config.toml
num_hidden_layers = 8
hidden_size = 256
num_attention_heads = 8
num_key_value_heads = 8
head_dim = 32
intermediate_size = 1024
vocab_size = 4881
hidden_act = "tanh_gelu"
norm = "layernorm"
norm_place = "pre"
norm_eps = 1e-05
positions = "rope"
rope_theta = 10000.0
rope_fraction = 0.5
qk_norm = false
attn_scale = 0.177
bias = "none"
tie_word_embeddings = false
parallel_block = true
init = "normal"
init_std_qkv = 0.0402
init_std_o = 0.01
init_std_up = 0.0402
init_std_down = 0.00502
optimizer = "muon_variant"
learning_rate = 0.00964
lr_mult_down = 2.0
beta1 = 0.95
lr_head = 0.00613
max_grad_norm = 0.5
warmup_steps = 200
schedule = "wsd"
decay_fraction = 1.0
decay_shape = "linear"
final_lr_fraction = 0.0
batch_tokens = 32768
max_seq_len = 512
doc_mask = true
train_tokens = 224300000
max_steps = 6846
dataset = "wikipedia_en"
Each number is 500 + 50 x the weight over the matrix's rms, rounded and kept within 0 to 999. Layers, rows and columns count from 0. Numbers have three digits each.

# layer 2 attention query, 256x256, rms 0.112, rows 248-255, columns 0-255
519460461499470508472491478458483482569482570534623531400414546624543476494495458522480534485453492450493548464483477446459503416492397475521510441458604518470485378525473473462516524605455428477443428472494446527416455519550554509543552510557536485606555434525439467539552524418524575453528548379528475555478429526539567546457519476433411393510435525518531495563519386463433467620561481505508371445502603493552424533576489553474459658482516511436474651431572540519532451553448478541492378579516451522447609422543498579468592405484553461443515543530534418504545391462548526416542544529527477496445428557576531531489462537529590428507563464549595528472429477432506456608567521523580510445510509508455514549560536567542530416510443487658574434445421505529465445523495413
502487490441466548507562516575380431465410516512505463491444481588547526538474457611457418361481531569445539547477558482470475488511566393557503527495497480436480495408568546557523561543521397431527472418554427509577512523470485549483563455575459541498462560533598511393569570424489451491436506472484501462428527513503613463594583548452462467562453559453500524401573479583657605496499502566489455523493478542535498488517614493617500555559467505481437473508535550490384422578552474423515504455470459523542521445511512604537492454474591436469543395430424513431512441487475424574427575569557551484524432419436498405482437569501496527498404499463548605509495584418554507436458475495452607506489506544410401542422522418560497531511510572545472542431454543552636455474484491
418518484520514499585480471654461508418508562487535499556564499523447542454470554532424439495461488474506549511479444454550559473526476423536518465505528489457465506526437394525485506471433526545539506411439423527547507502428533463465508470474501462526575547458420493471507606486520561486510486570539526483476478544515419428490460543430448568541449554451497467542502457518515572504467539524525479462502504631455555550476498488582585501524569525458515530449522585584446470521503520429474444522440444564453546531607588514426474519412517533562405446480558600420451577511494469435542507458497496489594534506508408504570549466397443536481549451522506439563609470558381604423460558591544533436431549409481501490454441440547512453472573485460463483473552424543440559512527496
500457416544558480522520576499482471468394543495556436503527623494503449530513481508568514564356483540452529558567589600476465515507466552568480493456416534448425515474529508526436462489430379470490595524467504638516610501560377517507581454550397408419471571505587544513413493512451493541458442608517529514607444561544512534523499410425478618552458493459443479583506431477542436449490502542510521506533492540475415545475478401438550518424365527530390524474532469589495487572541505503527429501519543455385473490638512390593504494574467462467514516519500514588412479497577461627521570558467455452547478514575546534409388485546550590441497464416509510413456507582561502536479439495458495496549515472535547628548505387477490465491522435445530484446542542481488540606478421
493430525575554485466519554600522511462511535532471435596649511436502417558530498513475447433519517531551552518443526548458432505499456440543470506579494481498537524517465472428566606531416422492552530579530519531500443547511529549564490543429425396475554451474422410464451545571415500499437528390521434495492407534471358479535481518413528598519456454514434424527551552413471431538458617410489516442531367604521514529489481487519511449482483469458522529467562610487510566602537473576515586487498518504371556595454469616517489492464553499406553418526524451564476540495412542559410555522409580529494569467545437447483459521513539490478548431556489466510423520529519541560530579553494473510572467539489399584506460547389457552526496539505525646514397383478462471511416489
581490541471438497582555412481401510590490522582566475456538466421454414530483395429484557471514512433453552486604472510450566457534492447517636504435523519442477524474511394387466462464539542488537512487471448509556446473530495453528516541538524458443483552416502573602458504410458517540512622535476450541567403444558547606458466433578504560597556482519514445498472530506496432375554583593601529536469530413501581528497449511511440525461416536529613535518440477486433549542501421465490532450537447444556479532503436484577530481471559517587522451490468466505484610583632491396471454503463452473444443520551509495556554511528475483505662544513461498517538409481507418472538460442383437501554425373517493563594536508634433483534472552518507369459483529505557551532518482
442480446543533495498444484523468569418382650477570562558491702359536483567566537526535542433556523523453400427547535520484411439543446536486461562602547539532526490553471551602596410560467463477474534578611446587516555471604530514489623526502462496456391583553541508470474568519439514477483533507349425526540520413536416451475506407431398535483519468503563509502481445487521495501485569556468492553547474477455511425514567519408499525497477392487494523519622450522442538559468536498509546540424577523489478602501426479605465538457501522523357591465480547518512430438507422531527502517456521426529541483489487511470466457489487540504501455435508396486390602550528501497447422566384547491509438489583555579425545515447451520518365577471489464479452497449544499491558383
332503433509511513499469489502558662480482506535594529490442439482421568556547507502507571506586509555528436390478530435511563457516373550535504534463571510493444523588514528443500498522487461528567507368553460561446456472565537507461528499536492527554510524479476475537475527525407464512580510418471461521459510453544523438457513492528366492385533529504489446452542516554491451483503572435520549593480502489560550562475530494467497523390555378485461472511564602424462538515421513501433486466561534522445529424439430442523515437500479534469495488477414538483464551455498568503468562503556520532601472554466539489449473540547511585611483528397517465518378527481473423454467508619384443505517562553531458499530530441440596534529451377498531499536569425524447474475453571
# layer 2 attention key, 256x256, rms 0.115, rows 248-255, columns 0-255
460569436516512632467505484413547573450473508515574535399515563480580553536511458502463422544446436575553570542554544446552399469508435539526489494527511559527484502456430512469505495562451585458520530497484485527554515471451443520510486536490454508472541458513451499501404482378488463558543521552501463531455439487522394425441535476433489564566472472393528509600624492405502542432544477425613455429499528454411419515460617403471562432433468427382508451529485445522525522516460452573522541503522542532527498526476540451644474596478557520400426476493451438430542545539580566536476403545537444518517487586499629507470444533393473530517461551580572654530417376481554440524499490544434551443509530506481571539521486484525540516492612514519497453494558509394466550502492498
568515484508472454521414508500420553497458464539495498497491572544580506450419434573432442472421586565464555453537474454516501618563413465519452485514553480521499418583540319519544605437403435541437489461533602563506483604511510628508558494505532513561508454542546506447508544430479664531521541632446437440520598388543558482538454543480453613598531517419541472553512463405455579565499466525495411561562438455475513435447529387523548491571554466497504501399606608482462488501428561532478437586370452565517523481533419446501482519461523506569530506426530503465515481460393525526438553479560556532482556505578463377497534500472341526524489618501521588542534443417543625407415520505577594494391495546495503513492434508518449534455502470425559481495439510438503544576500383
447559523470514495474464514570470428419495543512548485491608556496518477509503558444529393477579487445645534518483477530552497444513487489423500520396579461501666458451483534493512557532547469392520508527487520475428524458425487542444529534501409452469524504522569444437449567566508533486629425565477488532494457544509577452527551521580536475426513481449538426482526464433522556468552492468442555404533576486495455488455568485482533426577433502568524538580478560513544404497542451525485528548519468438507517497577465537485490417424591590514484546510424510436421599508484385467458515486470547455438554481496469475481472438479632473518538448496565588558588513526500540463490399516448518540478491466461486624525490451551514544534532531466548465583424448475496490427568521
526527491443493551428567482434563485431373543521484507522391619437514498438499509517593426537465448431360525529393497589453548453486528467516450557444458498603550528507485452521527520548476473539569578559553534496506573490517480512478517463543457524505491529601476553520515669549414481512399505640462485520481544422484502485538501534593399473507618518463430484550447389550483547523431434605488526491568428610545417450606373445411484504552452592480498548445597514620464520487536498424487465539447602467402541459499501408442484503537431585538477528580464554483435478568449482453582496482534465574536466548495567573420472586520504510453610408515510521424517493513509615585472525515418400427573492483518560530504367455517455468558464486456428460490550486553512526533459434
435493478624438498537509551475563521583502527505556571452516445431423439421409564553625490529454568525480464548535493500482536460573493397526521518524513560487467492459507522463460523411502505533532574519512469379471463481540530549456488492494487420442484422475515466416497501498517506370553502403479502493518470527501522532547489509473633568522460566566468485554530548466534557452500338525529528475323494411473522463516550411587465437529493522453619550586543562461493502478567505395436448570461440459617514513467513491586520471458527493589522532513478510559534472518487431412507480471463480479528550521451386542441500554495520481513407408503467394591619575505533587545378555540496537541534481422473567483509420628556429583496509496466549478470476459468483553372516562
530543521578596513533441498417459439526577517498515441512438575521501403502514415531409530433572426431461556469433519492522556580499506504503437494514531471558495508511517526484447531634423494590529520439470550430587447529490512584423483487509514461534450448571517571615440503428524481524470559554523526553497464537483535446629471558504505561540583477418510533532457528503507489484518593550540496446515504435497482494449363537432395608402506511547572467517478425461505448528568454493535547571600548468551494437563486490571439507509455506497517568553494572532457363486514559550520361442406485420525469533438520423479518459533501447568478443519466513540438465496475405585529575370578419588461560494465533543459403500435489524544428494542530523466570453491408513471616501
567487499513467569470515494535543489531480537468523511525520510420488482515529553562528552486540579526492446618432550403494475568560442575447416469497508592507429567477475440370430470498565482433485453486657379507411547520591530516509601399464525628522588428520545493507515500532316467570474547452512455440525467515488405514563474507459479512496442402530552552474559466473474536446369458442443583593454539483583457472551528571437455433532528466608538555521555555525442472384491511462489410377444471540509467517404439445412462505594469446418482477598517521511517434418560515450503555523521582446458536490598555573443600508572446572556507485519515478472451511509534467525443526504509544487531496441569427507505424455535472621498463552462520438521563488545516507567557480
634417580492388539514567478558535466550444445458524528528488469498453547430372486503552503565489509539562529522502449458460550548583431514454544558553480514493437543473605589476493448500544495464571440543576476475443458495487547484576471522541448487493494445532474517422565550653498489508488542532506380464482446470436414465508510578559517459469555411368429507537470523432547549462450463527494571488443481508549612446503439600484420378478544517551460487550515535513552497464456521507546400338445583538539448519429502542574552541502463519457523634528524551527504477470482505547512546546483573485455588480506432657614495495509481478547361518519543464496473454590493524489436403462429606500561625446579476449454458490516493494502516535476445543464464464470522485514463479
# layer 2 attention value, 256x256, rms 0.107, rows 224-243, columns 0-255
505490466507453481524499657612425476645456493490540528454453538490538534357534538514509482546422522518580480410441430554470475428538501529464524474462601368494458509472547467521473531516480484456448534511381548465527552613391448492455445515413556583412553443596494480520564484478529494505434510455402561508526564595488499514511435455532566510461483496539566509527543556422446605549528375526520543502473450518548419501500539496493472442452468506439439547427480516441521494505505505552500463429478460571463467592552549493453489510504526545529471427521566493551480551407520671504379521541446446500477502569414547585517467510501513511511558430536492492522495485536569480519420578485480540547477454559540526500510495568500462507521507500455479490463486541534604476494569512
527422388583487487530494503542460564538658388551480444529519487510518508520425490497548488424584537514471406536562518476513484480459534455401434556512525476529508475482511584429496500435587509473467438590513475499562541434516523426506483544581530493510489485516560457558509473563561473500532486448489499477433451519473462456576527490440536518515488432522469512504513413549542506455514530494509595494417521564488576490468433481564483518490499466496487488522589556556581549475527507464568519447466510590513495534504520494454474434492485490506473525449419479432500479450528487503526488548533587485516535460475406505584616533495435466486483468567484534546536486473401463444509460488412460493466455455537539517512526495499427509401516499473535463544450574538536420508609470
488498535441531474476503615524505441481569455442487512491538463505480565518511471543501474585570446519482500491451455493572514391447514421566476410507539429505530517410537537497477530464538602453499490524424394476593512511521524344458534588458440482450524523508474602439510430503549488541504475531502532489534521528585486509472509499546512496560487515593516536519547524537555529493587455560489539440439538506462579528464505524445503469542480565494468434499460473561543511550441533547446476511569466472405517493497542507517510576423523537494500454516531436430478529532526510439582442492487421495437468583442505497395511594443566441472525498544459485506545499434446462490561565461473441548479500472417487544549516493552466549484458636481572482442466475511448434422504569
502416481586531470464544511552440515444514509496506481475500599503477433511463480478424498438519549510695518481539504425469556530521482360548577504510508542575592465422489433506411546478522509498507575487480532522475437511450486459531431460442551437523489453423565545493524492493401580492443553503572503476492625521488476513415499489584545547520452502476552402464418492524521449503605536532456516472508474456532504503578530418448613476576539473488541475488428634487492480509556502416554444490445465466533431595537441513425579423394551420640549559481546506440520467442450526456463520503535436437590541542413489429524488476591493484437422558499549476498491547541472511569423428530544557519460483454451481576466560468557428522362518587415480655444521470528429435489579474
495520457514535501503425520430493529526488461473399530416532528544477468482475558501510508466503448504466554500478489410532524533440529514474502445465517489463517519472511491545467517523483478457505596402532499572431490481534480491431490496467543539511555428431513510471487507545514397474505491532469554464475532501505502580514493549448464601463606553523580468631547441464418475430521477499472466489498549485508484511554487451487436542526474513559493548533416467424403521548451494405494467495495546539477587469460563464469486483476486516564511514493516477540438563432448479478451501491608604454551507464512457475463524529549502467527518565475537484568480495447488497503556538486473460515511549514426520590452538551597541481500452451506525514424453444502559546500566503
471459553449470551482503501521519514472514619544538566618480423487476542515529532535481427581455591492568454411534558451479521409487513505528505494492508490534446421480584582410510455508554561534487546522532485553451539491465433492471455449545489515465585526499477409491445450459539450463573440606494522510543579483532591502422510465520489512502462542554492491450513461516527560529495405503471405470447505529516436508539478556547595550487569555502514395514450444461536445497490527506518518385494463505450487536453507533523501461506520482502525443565541542509436523492467465537420498533552416539537523490508514588423424530491475501459543510545522470458500465489491457493547479499526488457520475507392452561431439433555488461516545476415522492465497527461549437422491538
439500539548476475470528487560460514519564477426515534501509514480459493490477536597416536478503531483546490507571496507539515457479580516539486481612530572579479463510561454430488484453568435597472497491464514388467498484432507585408524478426603511496495457556430547445575464525537534432475450417469463472506488578515446446556457510574539402461480505543475450492505588461479468550494466446451535457439492457484517443533496530562576486481569538554432524525483515528507473475524608533536438416542543466479529540494530505576404468487470453450465494478485463544378544476478500537542512493504481503503530510464477523540490498443524429564543461531560472519432515491549516526579506540459617446495490467500472408533503465551549473457549493400511501515474412521512576547479534
480525409467581516493525500517497489567448469454524452480504525588510453469473334483532500559460474430507536470584574603499377583450543490483506544551519496520489411488493523483467536543510520491411513491517532550485438482441494378458480534525452436590467532484508538578508513470619532543498517572486469482559475465470449523508466519487425447494601489457500480531526473417489419497446521537477425519481467493442448597479487487428479523471448535427489498521438539578569494580486505537511477487488494552470498505460492501520478568510526522500476525524454474517511569463494563499496464551439448505602472454500493513503476538513517474483494549471531526457489551543541565511530546540421570552509450530546518478546553489472529472630435527524515609452467560421506470558465483
538447506454581511520499496479510527522485506452501548497521571474530490523470489501517519604520418511492511532445423534496512429573514512533469406530500484503426523556388484466505505448432572501527529537595524568499444450567446488527495429474501454538465521483436442443492499478525432403443504454531480602571525510580528485496499484474506599525523526467446616619547413527479507481437464431485477462571551530472463434472461587501492551498416516463493444427472468552472443508484549528415417517575472566505505619447491434544462536488539490481580464524648480536455552492474472430488592437475451554579502531510535604464456508509528382471474562570491513469429463492542492530565543499443391493544435498450542548473550478498505456491505538527561553444569496495433520501563527
543474502563460507546476520506451548551387524460517559525439468485490495580551496441509463535535475511518499433450428497535555500522443635417526530490508507477548562511516447539559533492507541470501480496563456476463498487513530533493502502519490528512540439526454507592448480608581403562497502448516508435492519441507578521489567465512452431477536477521513474442577475510571508538483529560441477551473470509526454514521528500462504515505407517482472440477469454542469443492502462518545512594480521477458492560447540473543476389512466405551542489504526417539584535528467433445490525541510569502494427532518500384552566490544485530506531500503469466466449552438393540538438567504505435456541569523529475526525567427461540456550556419521426535487561524459532531560514437
520441524505498555541526518500463509533499445464547518539407546487579440487485484507483562513498545477469511509522471479490461530456413590493526518488479539487403511498626500532449534442528494547492567575516563526556505466430446496474570447472504488488548460530441601483518466473502553552433513534506540477526344485482495472460533472522474452495539550513507521508532454494524497534474494532533529530479512504555466442526442514510459513442590581492477427500459455560467491431525509479497458465518454506448479452520479472500553526541493464530433490561585499448500518548520583531496402486449439564540492526483539450493497527497503535581519433489529449494488551459518497531554509472501557520473513525541486498471459545447546500480421481500431570477476558500456463424467458
508477609311521522494504423552461393520530458561458446598532545479537506549434486472488466600546464485537463520409474488500383497503510449461551496534488485438465510415468581638450459571494485503494470524416475520538465536430485430478508513412503471536444490609597485401480507494484400481567532527512482575476558498515567488444482497444425523529490392558593499531464518492550542437523520507535409544370594553458459484483502559497553484396578652525422567520490464590556508660478503460493464545420444530569520542530571467526580542581499539483465501492508526527529546443483569547442550445484529443399501537494612651454469479555484454514525452547464462488503486516521416477477632482540505505505442414482576481546535466508445485610487580421494491465479421485476492532497470
597489478561536547544535494569536523471455499532549478427410517525458556459455517538530497481543595494479510547566456533467591463608434522576459477505400505470495537481420509494456539472573536584577527516583518482441490472623488539558472464442499467538582506445446489569496446483467453486461471436533471505500427522526496546497510465450505476508508615527477438554608475462409499489405488516439522447444430518512513503480455498499544549561529439544545571483417492487535395453500470510582545449531556491557479487496527507570479429564490511479520469551483417521510459410526535469528434493518483545493539572443467550550481550537596431482405474538481499467434526444529508583480499491452447490466535517420528411406404528411497575391521532536591462487596471528473466513472533
506426545503518522525570465466520483458510468504510536510443493590531440486468539541526475499497640514524462576582486542477466501515551410591538523488445533580536505505459493503552449505531562530393562503518547469485520448467467478555434532484505462528490507568436462487372518566515479471445496428540547526491506490571534479404456458533512441462398473530539513488509524526491562453528541521475504493544453476528426429590581527473587501554476478444558502530519553546467520510443521518526555505469472450482550482569587421490475507533502456457470523442494534499530534521454559456530497571429476592506510473444439421464464510537452443494418437448440462436570507533486470518390471465415549467523523558456475567528532448512460493511512550523526529558496469545525463479482571
524499467536416483494479515474518548468524550491514526578604435509464541516467534520542534504402542445493530552483523435545495504524478452569560412508486522401446526556478512560496467496472452455519530539486470392485566514479548464591454480567459535453540429454487541407530506635466516549437448494593488458571545539457537572643393536530487587507548561583465523477325465511457468429454518457444455468440429512523454567528479547607502476520514457422501434452461563468488533483486496434508488401598487514486521563444476506463562536435436505458487536529607484499494413465500547566485555496550645534420505384530424407449485499610553537490518504481467496451464536539520527522563413586517486558532479544431501426475531569478421534460512421550515543516437445456468520482522568
535501509539495475483588419571570563490567601571568491447513513465547495473505423515613545517564520542486432527548453551486519551549512535497540440461436511532465500545483493431401528564567477477501519524573503445476502458453435387523482453557577502535511513444446517529585463514450471497475569493574533443453483469502463460443503506501570461541452506518442416565495551517513446447580494446568530455514424425525499591564550427497528463445537567525494517421586518495488495529568432631457547435522508528486438498467507486528529579411460506477420438452454485500494464506419550395531502423510429518553519514587557563547508470480470457511478541482418467511437539476498514616585454480486497544512518516491507519462457483444528540481446589506510441487416496518545539549528563
512491520540482480468521515508589411465496562498584538530513440453505460486590505474504534489486574414527562423493556450468495435495438503439483561550517526486436583521529461501529532444592515423449430514460467516485507532450515492517514496460621538558543479514542539521556507448544551501465542414499579415456453498496531533505546508459492472457506501515461494440549556509386481495539582488520475505507523518435540520573418499516551508428512486526556492563447472525450532507460478569487539466482480530597480444470517505486483476515498450472508506432459482498579481456542516590503463605480438514545494454504482568498485526512561512477509512459460455477434548436417489539436511510514506465532535534507517452554427451507587475533550435444511464584491512534582507429544578
415491534460469497538492424401495589445454530443565447586499460394566516561494593384534444413469526489478517529547497442470454512573460566500516477505514525498400456510453618482556473505565444446452530535521454462469465549514629493573500610527516547396570491425492538511536536477474535483468552508466433496426497489509483501502478451525465530400554516446401481466510480504465599463480480559449541475517558539501515556578464496584500463518556492436511541470510523490371530469443575491495469459534489493499523505395521530482563481541425531421480469544621570528558578447470497533537541505536510460477505431459439508583509522447508501530484465492435463474503555480497485442446431481570613451582564587538531521539476434538458497491463465478555447473540506470517528429468551
437492515436530402489471559499509494592470486447515507584447457476500463539424494546517460521444558546515525535485539491488512487528497450460622392530484478490550539544504575485474534584540479550453496510537448532532542502472540422483548530516524519508504468585499489495560484436489451502498505551450465480512604468593617559497470455468526490475421432452423416406464472584518451538425476465537450532529471504543570542501436525525503461483506535571430462485511449435405558478521599532434546433524431557399481526465463541487513598492529452554463477503522515477587549477517476548526518513491522502517552519616428453528428569494399540456528499514575502581474524474543506414463512513470456608528516528519503493447529539503509565500476491490494516521457552477519470441386498
470543479431497521556519467471375503463516519541473597537534532423506534524470578517423437516495457528481462554455495536453529521493518497500478583451516539494515481554500454456538567417526517396487554558432475436540500550527500463551490540443498445504530522499489524421494575491521544598494473646449506451476580462517523456494447458473560503465432566505494471501504445481441590474533463561490453501461516562502547514487520482533487546547512527444517473533610606444583501541441447516508540462497507500435491553522518536478490482461531429505546506510508453509457555449446526487517502542521527473521438474505511535491472510486516456511482539543462567561557493491465499464452486442558442507465521488494400496484567495463506351554545471442475425554436539583580507481546415
# layer 2 attention output (transposed), 256x256, rms 0.0943, rows 224-242, columns 0-255
567551413491542476539485383425500520479459466523458446552498403422530539455503518515561535511575463487517487495476482496489465583467498552475473526481564543489542489551494531563568518539569568498494504470512523460440540485405472520479581531481497537499493458442527496487502491522579515538448506535546573485441514515474493522488480523519427528646555501516491503538479554469453514489468487492469472547473524441476465584471561391502493468405524496482532476546456443425539559453463490529414433467491507416475525555368517590539454560531481554530453503483511418431577573509458504536569543549532485548461456444522437476502496481518456449546466520536463550518518479525502476525563456517501470424545481557571534409397416504556489535466517392508476526483551474461575565455626440
473452566457446483505524502535588463506495492486461477459473505553506460444526555483486493518565504498501605517523424531486554505476458497487476448486463526561551502462504474513463499523465456498465417547459496468401559530421585475484421575483461521528467458586565411493525555456488430498435479444549542486513508502515449538495447559555495528494592540489458490575500518486464521470435529457468500459563477545505457498457467483540453398561446512475583490569556485447445418537489487584535472510497533478479505474530544645382485528490543489507401505547561550463526479538528492492507519554447462517518538545538446499456457470493520552488527554500571534454489496487436578507488530557514525502519542517518545562534464514539484459490468497580546459510461388432522493503488533
482485450506491518525494505506447494481551475503478518522541478512456450518536502525549543539537520484494480446507555511475547547495533477455517475464468533544559416577476420527474564503451573507506461538533546496478553580503565538517477443514549506445460601398503499441493444513441508561527417477469533480461496585537556428498522541433435481511500481525538505428422539452444561515484522548551514528546542516464457412445516431479551526499514416491556466529546498555442522470462520453528448596419589596521472615503495525429553415498480511499500478531441510475444463479469487515464647466493544456493449477470498534519469469458471444508519526468520654473488567486567479603484512509452503439548441496534549540509471470561551419517378467509536415458443557434489574462482484
557537424493497435513505433477424597423525525452503486526483447495594489535575364459461445488524431415473582545488416549586495474586535423507485482488453499478549431557506433473544602521445441475575505394456425520545624530521481544541552469512439506482446441536542469509513559515481503532488448548479433497535529487494479492432540482465452492518483450514557471555542564463502497485544508506481500442441459510503512448453569478529572516489468563550520519460490459607414464535521427428472485548518503507537585514551496575529482573429458555425447524453482496580524538543511457449430467565518557499559466519523488414567460463478488543455562539538492460469479489537493546570477395559465506516527498547536574499574435513511625558486502448482462461556498443487563387492509529
512457444506467564548586581482495481548525461556568486515452434512441593550483493466569474511532540547450476539490443530453461438489508517458505440449451535493540440513417604429438506483439529515509458574479582455497527486539534531491553497572496495574529469549442526445510563522545477413510454428508485559538592597524485427533516527453429495483419455503535413485481512497472531450466476510501458558502491521608480466498521503496568421488533538491481478480545528533523488473534520435542504511527430439470403557528545470505549470514509474480454484543443494464491522447489500555530543596479524499485501574482518530465483485509533525585582459440501511509507495524521513501450489504540499551582511491532544482447458483523427567437506515496440500481434457500481543484465406
462516539417556462548513436534507493437500436515490489552533526450530427476562470514537454490491478469488554558514502519529527506522516499456574516518421502446487493477495467497489569472582562493445523483534515466541494512541537465478412455501525447470523435501489573466491467576477556464495504545400492474479540498447512452447531516524573438463589534449509515551439556450455425481534523523521466488488427483533524503542487485510468444497518548507599557461482519461523556540581455524472509518434516539523574469465489519462546428504505507491463450545492438447522550407528591395521550489510427510488461510556548474492475445507484483466559461483491597552465514550590535507527500499455468538494456498510476472526576430564536538498506479545464603505429450511475535568405522
501475489509440517595486458487575527594487504519510491546550421463509530469517481488541462483537480482473463520534586492492419507478446476562509533509516403524472442519484568485633608528440596414486485429582507560464491465445475540575469430484480446482508526441479471489418485497482521487590515509508508524443445476460537484488553448479525485488452499502500534478465475435576569508457490510539481480561412548517439505432539485508428542467540502552520467506534538451545501529513463491386524496451474474516528467448479563475563518491509534541453542493527528425527513490496470506508454507521403587474556481476441558500441466539498485560538496455485576627531464558457524490514473474517496543533557530482429534502502528516526514501467503454499525489455477503524450501570476
619464478512473502543490528423613474515499496550473557472493498449531589543479489517505518444528434564475435558485424548514511498519473540475588447443542532495472494458469518482480525453502518500481506473474499570484526461509441576480469471498505544409465487528466480439557453621470449471481473481459488459443510485568469498415486459587565518608413511439574499539538483486491495483544499513562554520513515470548501499488419509594532473464543479522464578506491434507495582519499499541553511492523493518489394504558470524494470399533482529533480502558486486442482472530449447505563529423512509499532543447544575493468554491469492417463518516472512560485517463490527488523522507515517486469434517524521454512559502536543503449481489544461448462494538403509573500436483459
507466421558513495558474489506560511461529448492551570476493481514447467563568497495437439497451501514506448535546544480597494535452490616430512584493445512430509489442538547479437506490502538581531518521500542510541444548555474433538577599550463493447510561461455512516509454520388540556525521503488540416447533572532497454493502524523514480498472482458511450484422512499474461418483432539548426466472594477549497576475510408442516485496460575573521551498502490518475509463478493510491555538446534561504472458532404486505571565603498413482502372581399431487620487564548459457591478499565495463480493510504514483453477526443569531538525399454483470539518565550544443459436592500464557457518536452460544520497482454555536429514507475492447450542485512462503509527343519
529512539460493479532522534527513471429457497555486528491499496446518620467499492489566469444461515536464685576518467439462461463615544490502525552558564429493524520501434472468470439428525406536549453505521606551462453542499421537515508504478480536451479479551475486534498545544477494487537505460529475507574509508557435474533501556482550518463572477502514473459527420521475494485453499540492473508477532473481511493495497502573505492491484548484524459519460566478512490447500517507512465492517456435481509481513445444497414548525467520553450498478513545447486509482518565528523532492447526467456529468459438431474546472449497518578495470570490480600518516465561472428500567460589547514454448523527482433527512550511492492447483563445548473529559548445410551500442428
530542496460524485507429525443514494503476521525465469508551441476492592537527443509537524510507526489516465506550520511517495513471527513486520511547544436557459537477491582430518540461435507534505444502514550502498517498472580561469441542520508468449448507497520514512460542472456540533537527496453490512427476536464478493478476530575509516525479487468519508448466542475414514477470565512559491582513473439444584549488532508565504537471575403524452535537426440437556462489451483551471472467500607503508485532472483447493423481411512533478510522460487514438533512505536505497578476499495463489537447519467469508500555535481498458502537467461436514476511486499534512502501524491532443520492491445524464507539526510501459509490574488416537525544568546482527519482523526
571493449510519516472492493482466432489490515458528598478510389447487367518478468451515433540477549492533539450481526541563513537493542520449524341387499540460540448528511506572469460533555549494502494562516534524494548599498508424502549449563482544466556504462383491482515525519507455566427407567530473484490500529452514546481436521527513465554475524466447452552473554520466560563583422465541483576469534525561450536483435609587503568521493464558454496537521595520504557459521536471536441554477496533462570513470488509430483541505484417452475418515553435552490559569545466411517507523536559517498489455590509507415550460474482470590499455494485577407534425503435462521434472438552496522525399514581536461484443569501558417353509411523489461530514479517489567486527556
422500529555546500516471488537519540516504513478517516543502498503471497516631506492477487446493513504479570507507592527523427549552520522484531533577501507494447460469551472463565541582455498530434491463511534503366498500471499506541579550425480509539555473500555516541460533473481500505567594578474436479548540468546478365550511392526505575472519465404493413479494593498550523465491502509458546437513518493564533484506462419467480496495455503505549553514549461477507532457456465485465549486472487514453498491564434421485430523490606447498425482466403521537513468488538549487521526461457476475589511455542405509466470522510505528504546470415454496387439601559518497552471538524446495582545500454532475531492496423404457441562464575556550502499381487518496441539528529
459577475468454503444502492469482512516528456440458500443527521487416527493534417473438502429576508495416610440422488582486557508539463569450481536550531500532369463493546465535511555474473526489541528439566462432612527468492507595449551614515523505468468510507527473472503562524473545491549506595478442514513526404421535503496519453521502495563610477440497485472491431446553490507508536522433580479458528451484496457527518498426496547485463495476554485481467501505480470533462503489494524516413528551623556567511499583524517541414558489412531573439528443477497505507594464468486501453457498476523423497595484475494513450498455503478568580503499484536489476471421468533503518494525493514530498515558543468490483500524490491513486504439478447479539567435471520576539450
335468503482486505478493494534509555555525476492436532528532614550534433516494535492489428485536513521564505443531445567512426499530476458526440472491482567546478525454472519542549561561439401507482548542519459552559442570547482554419559593506428316523483482514549531599463422480500462503520532498449534481511612556460423521409555455487576485543465436474580464575524469537510475584523552482556489516503534538468533469564532449395403601596526510522478529447588456534477444417533516500514485511486455457427499456492511600526499482530553545514472457513486539534531520441440504527434495410475523466482458564551552524475450469460574549472418461523460403439438507503500574557480453574517490564449440529537546499495493557504480581515449472466451509495438530503473431540471465
585582435519549515566453529443553522484454434488466475484538539498542509487494530459407515486525485498521480427545532514510513535499601423472506489507461544536389506478509466504447408513529580532490539427576528534461614496490491518459453568466507378550478511559509539557471545514484519522504523460439481556473454484535450539515511437547438507477556527515489510525494501461515518464430547492491505489498504461480512517440368511476409499503473462537535543543501473531478502520509468439454447544510526479497563502516497509551566469483533479514459548521449578534521476540550511451509479435495469523499451465480524479485566526592547454510552527521517564428428525599548568479465514564442500460436540476491464540496470488565502514561529465520503443511500463491469507488463449
583553506503413498432585491545526583620524539457546489500411567438426458504473500566490500464522558545485529495495531536488492521402567468501592539521495436531510472572531577514503420580509494474496481501505528481522515480455488517498533537473474457445423496487516444554497514533502538450493477563497484386537405465461476432563529522493485500555519531555470537513497497418486519569461508490529496482503491444549457514451479448537517465431474488573436516419494528521607466480562534491498421545511465515432552520514520543492477528609476596506458538463508485516516552536514415473444488431426442524534589546410475519532430484553448505436468451552508534470482549435533480495579585444503468505475400555455389540511515496498550586504484510540501491455480509484503443549513459
456481578459471477513533566461485497559520494519544518483469384455484544550491481470494519527448534593468645487491440478502542481483559496450445519540475511502490476479565570533566494519497511463438538497466457490524480498436535518450446551473508433493478420547586494548427373521531547436534488461519488500569545471470472521502477450506557479413503495491381505456518521511551534546404432391563528488530418533425472571548528554585437424572539535511483473449498427514536481468550439439496425445528441554553451521507412502516561559519502520543509483562463473508465509481553515507385479486564496521479544526501560449496498570477459538595456604490555528532398544508552527567512520571477466544448560467559447488435487489491490632469482452480437534583487504528539474535438486
514506402355482576536553505419511562410526551479466494412457425525461508471432495501562475468451517542471401478537413517518522519463502604552399571455439528522429485451479538539589516484534481565514478436401483460563491550505463505475391528561573461485546611518458533557481428513489520479474550533464447517548447558414491518509562572522551533367487506530477517532520486474522537486573545483548494539470495527529510501491500607505515528544556541509532441516414503569489586540592494546560473498467527511570511473493453497546428446483487570480517477486512480432467551552447510525450530518515602469483500461491510492470490480497483508519482471399466551521448507487515532504536393504484471387562508457499514584493497555469526542499448404495495479497490478499485505562500553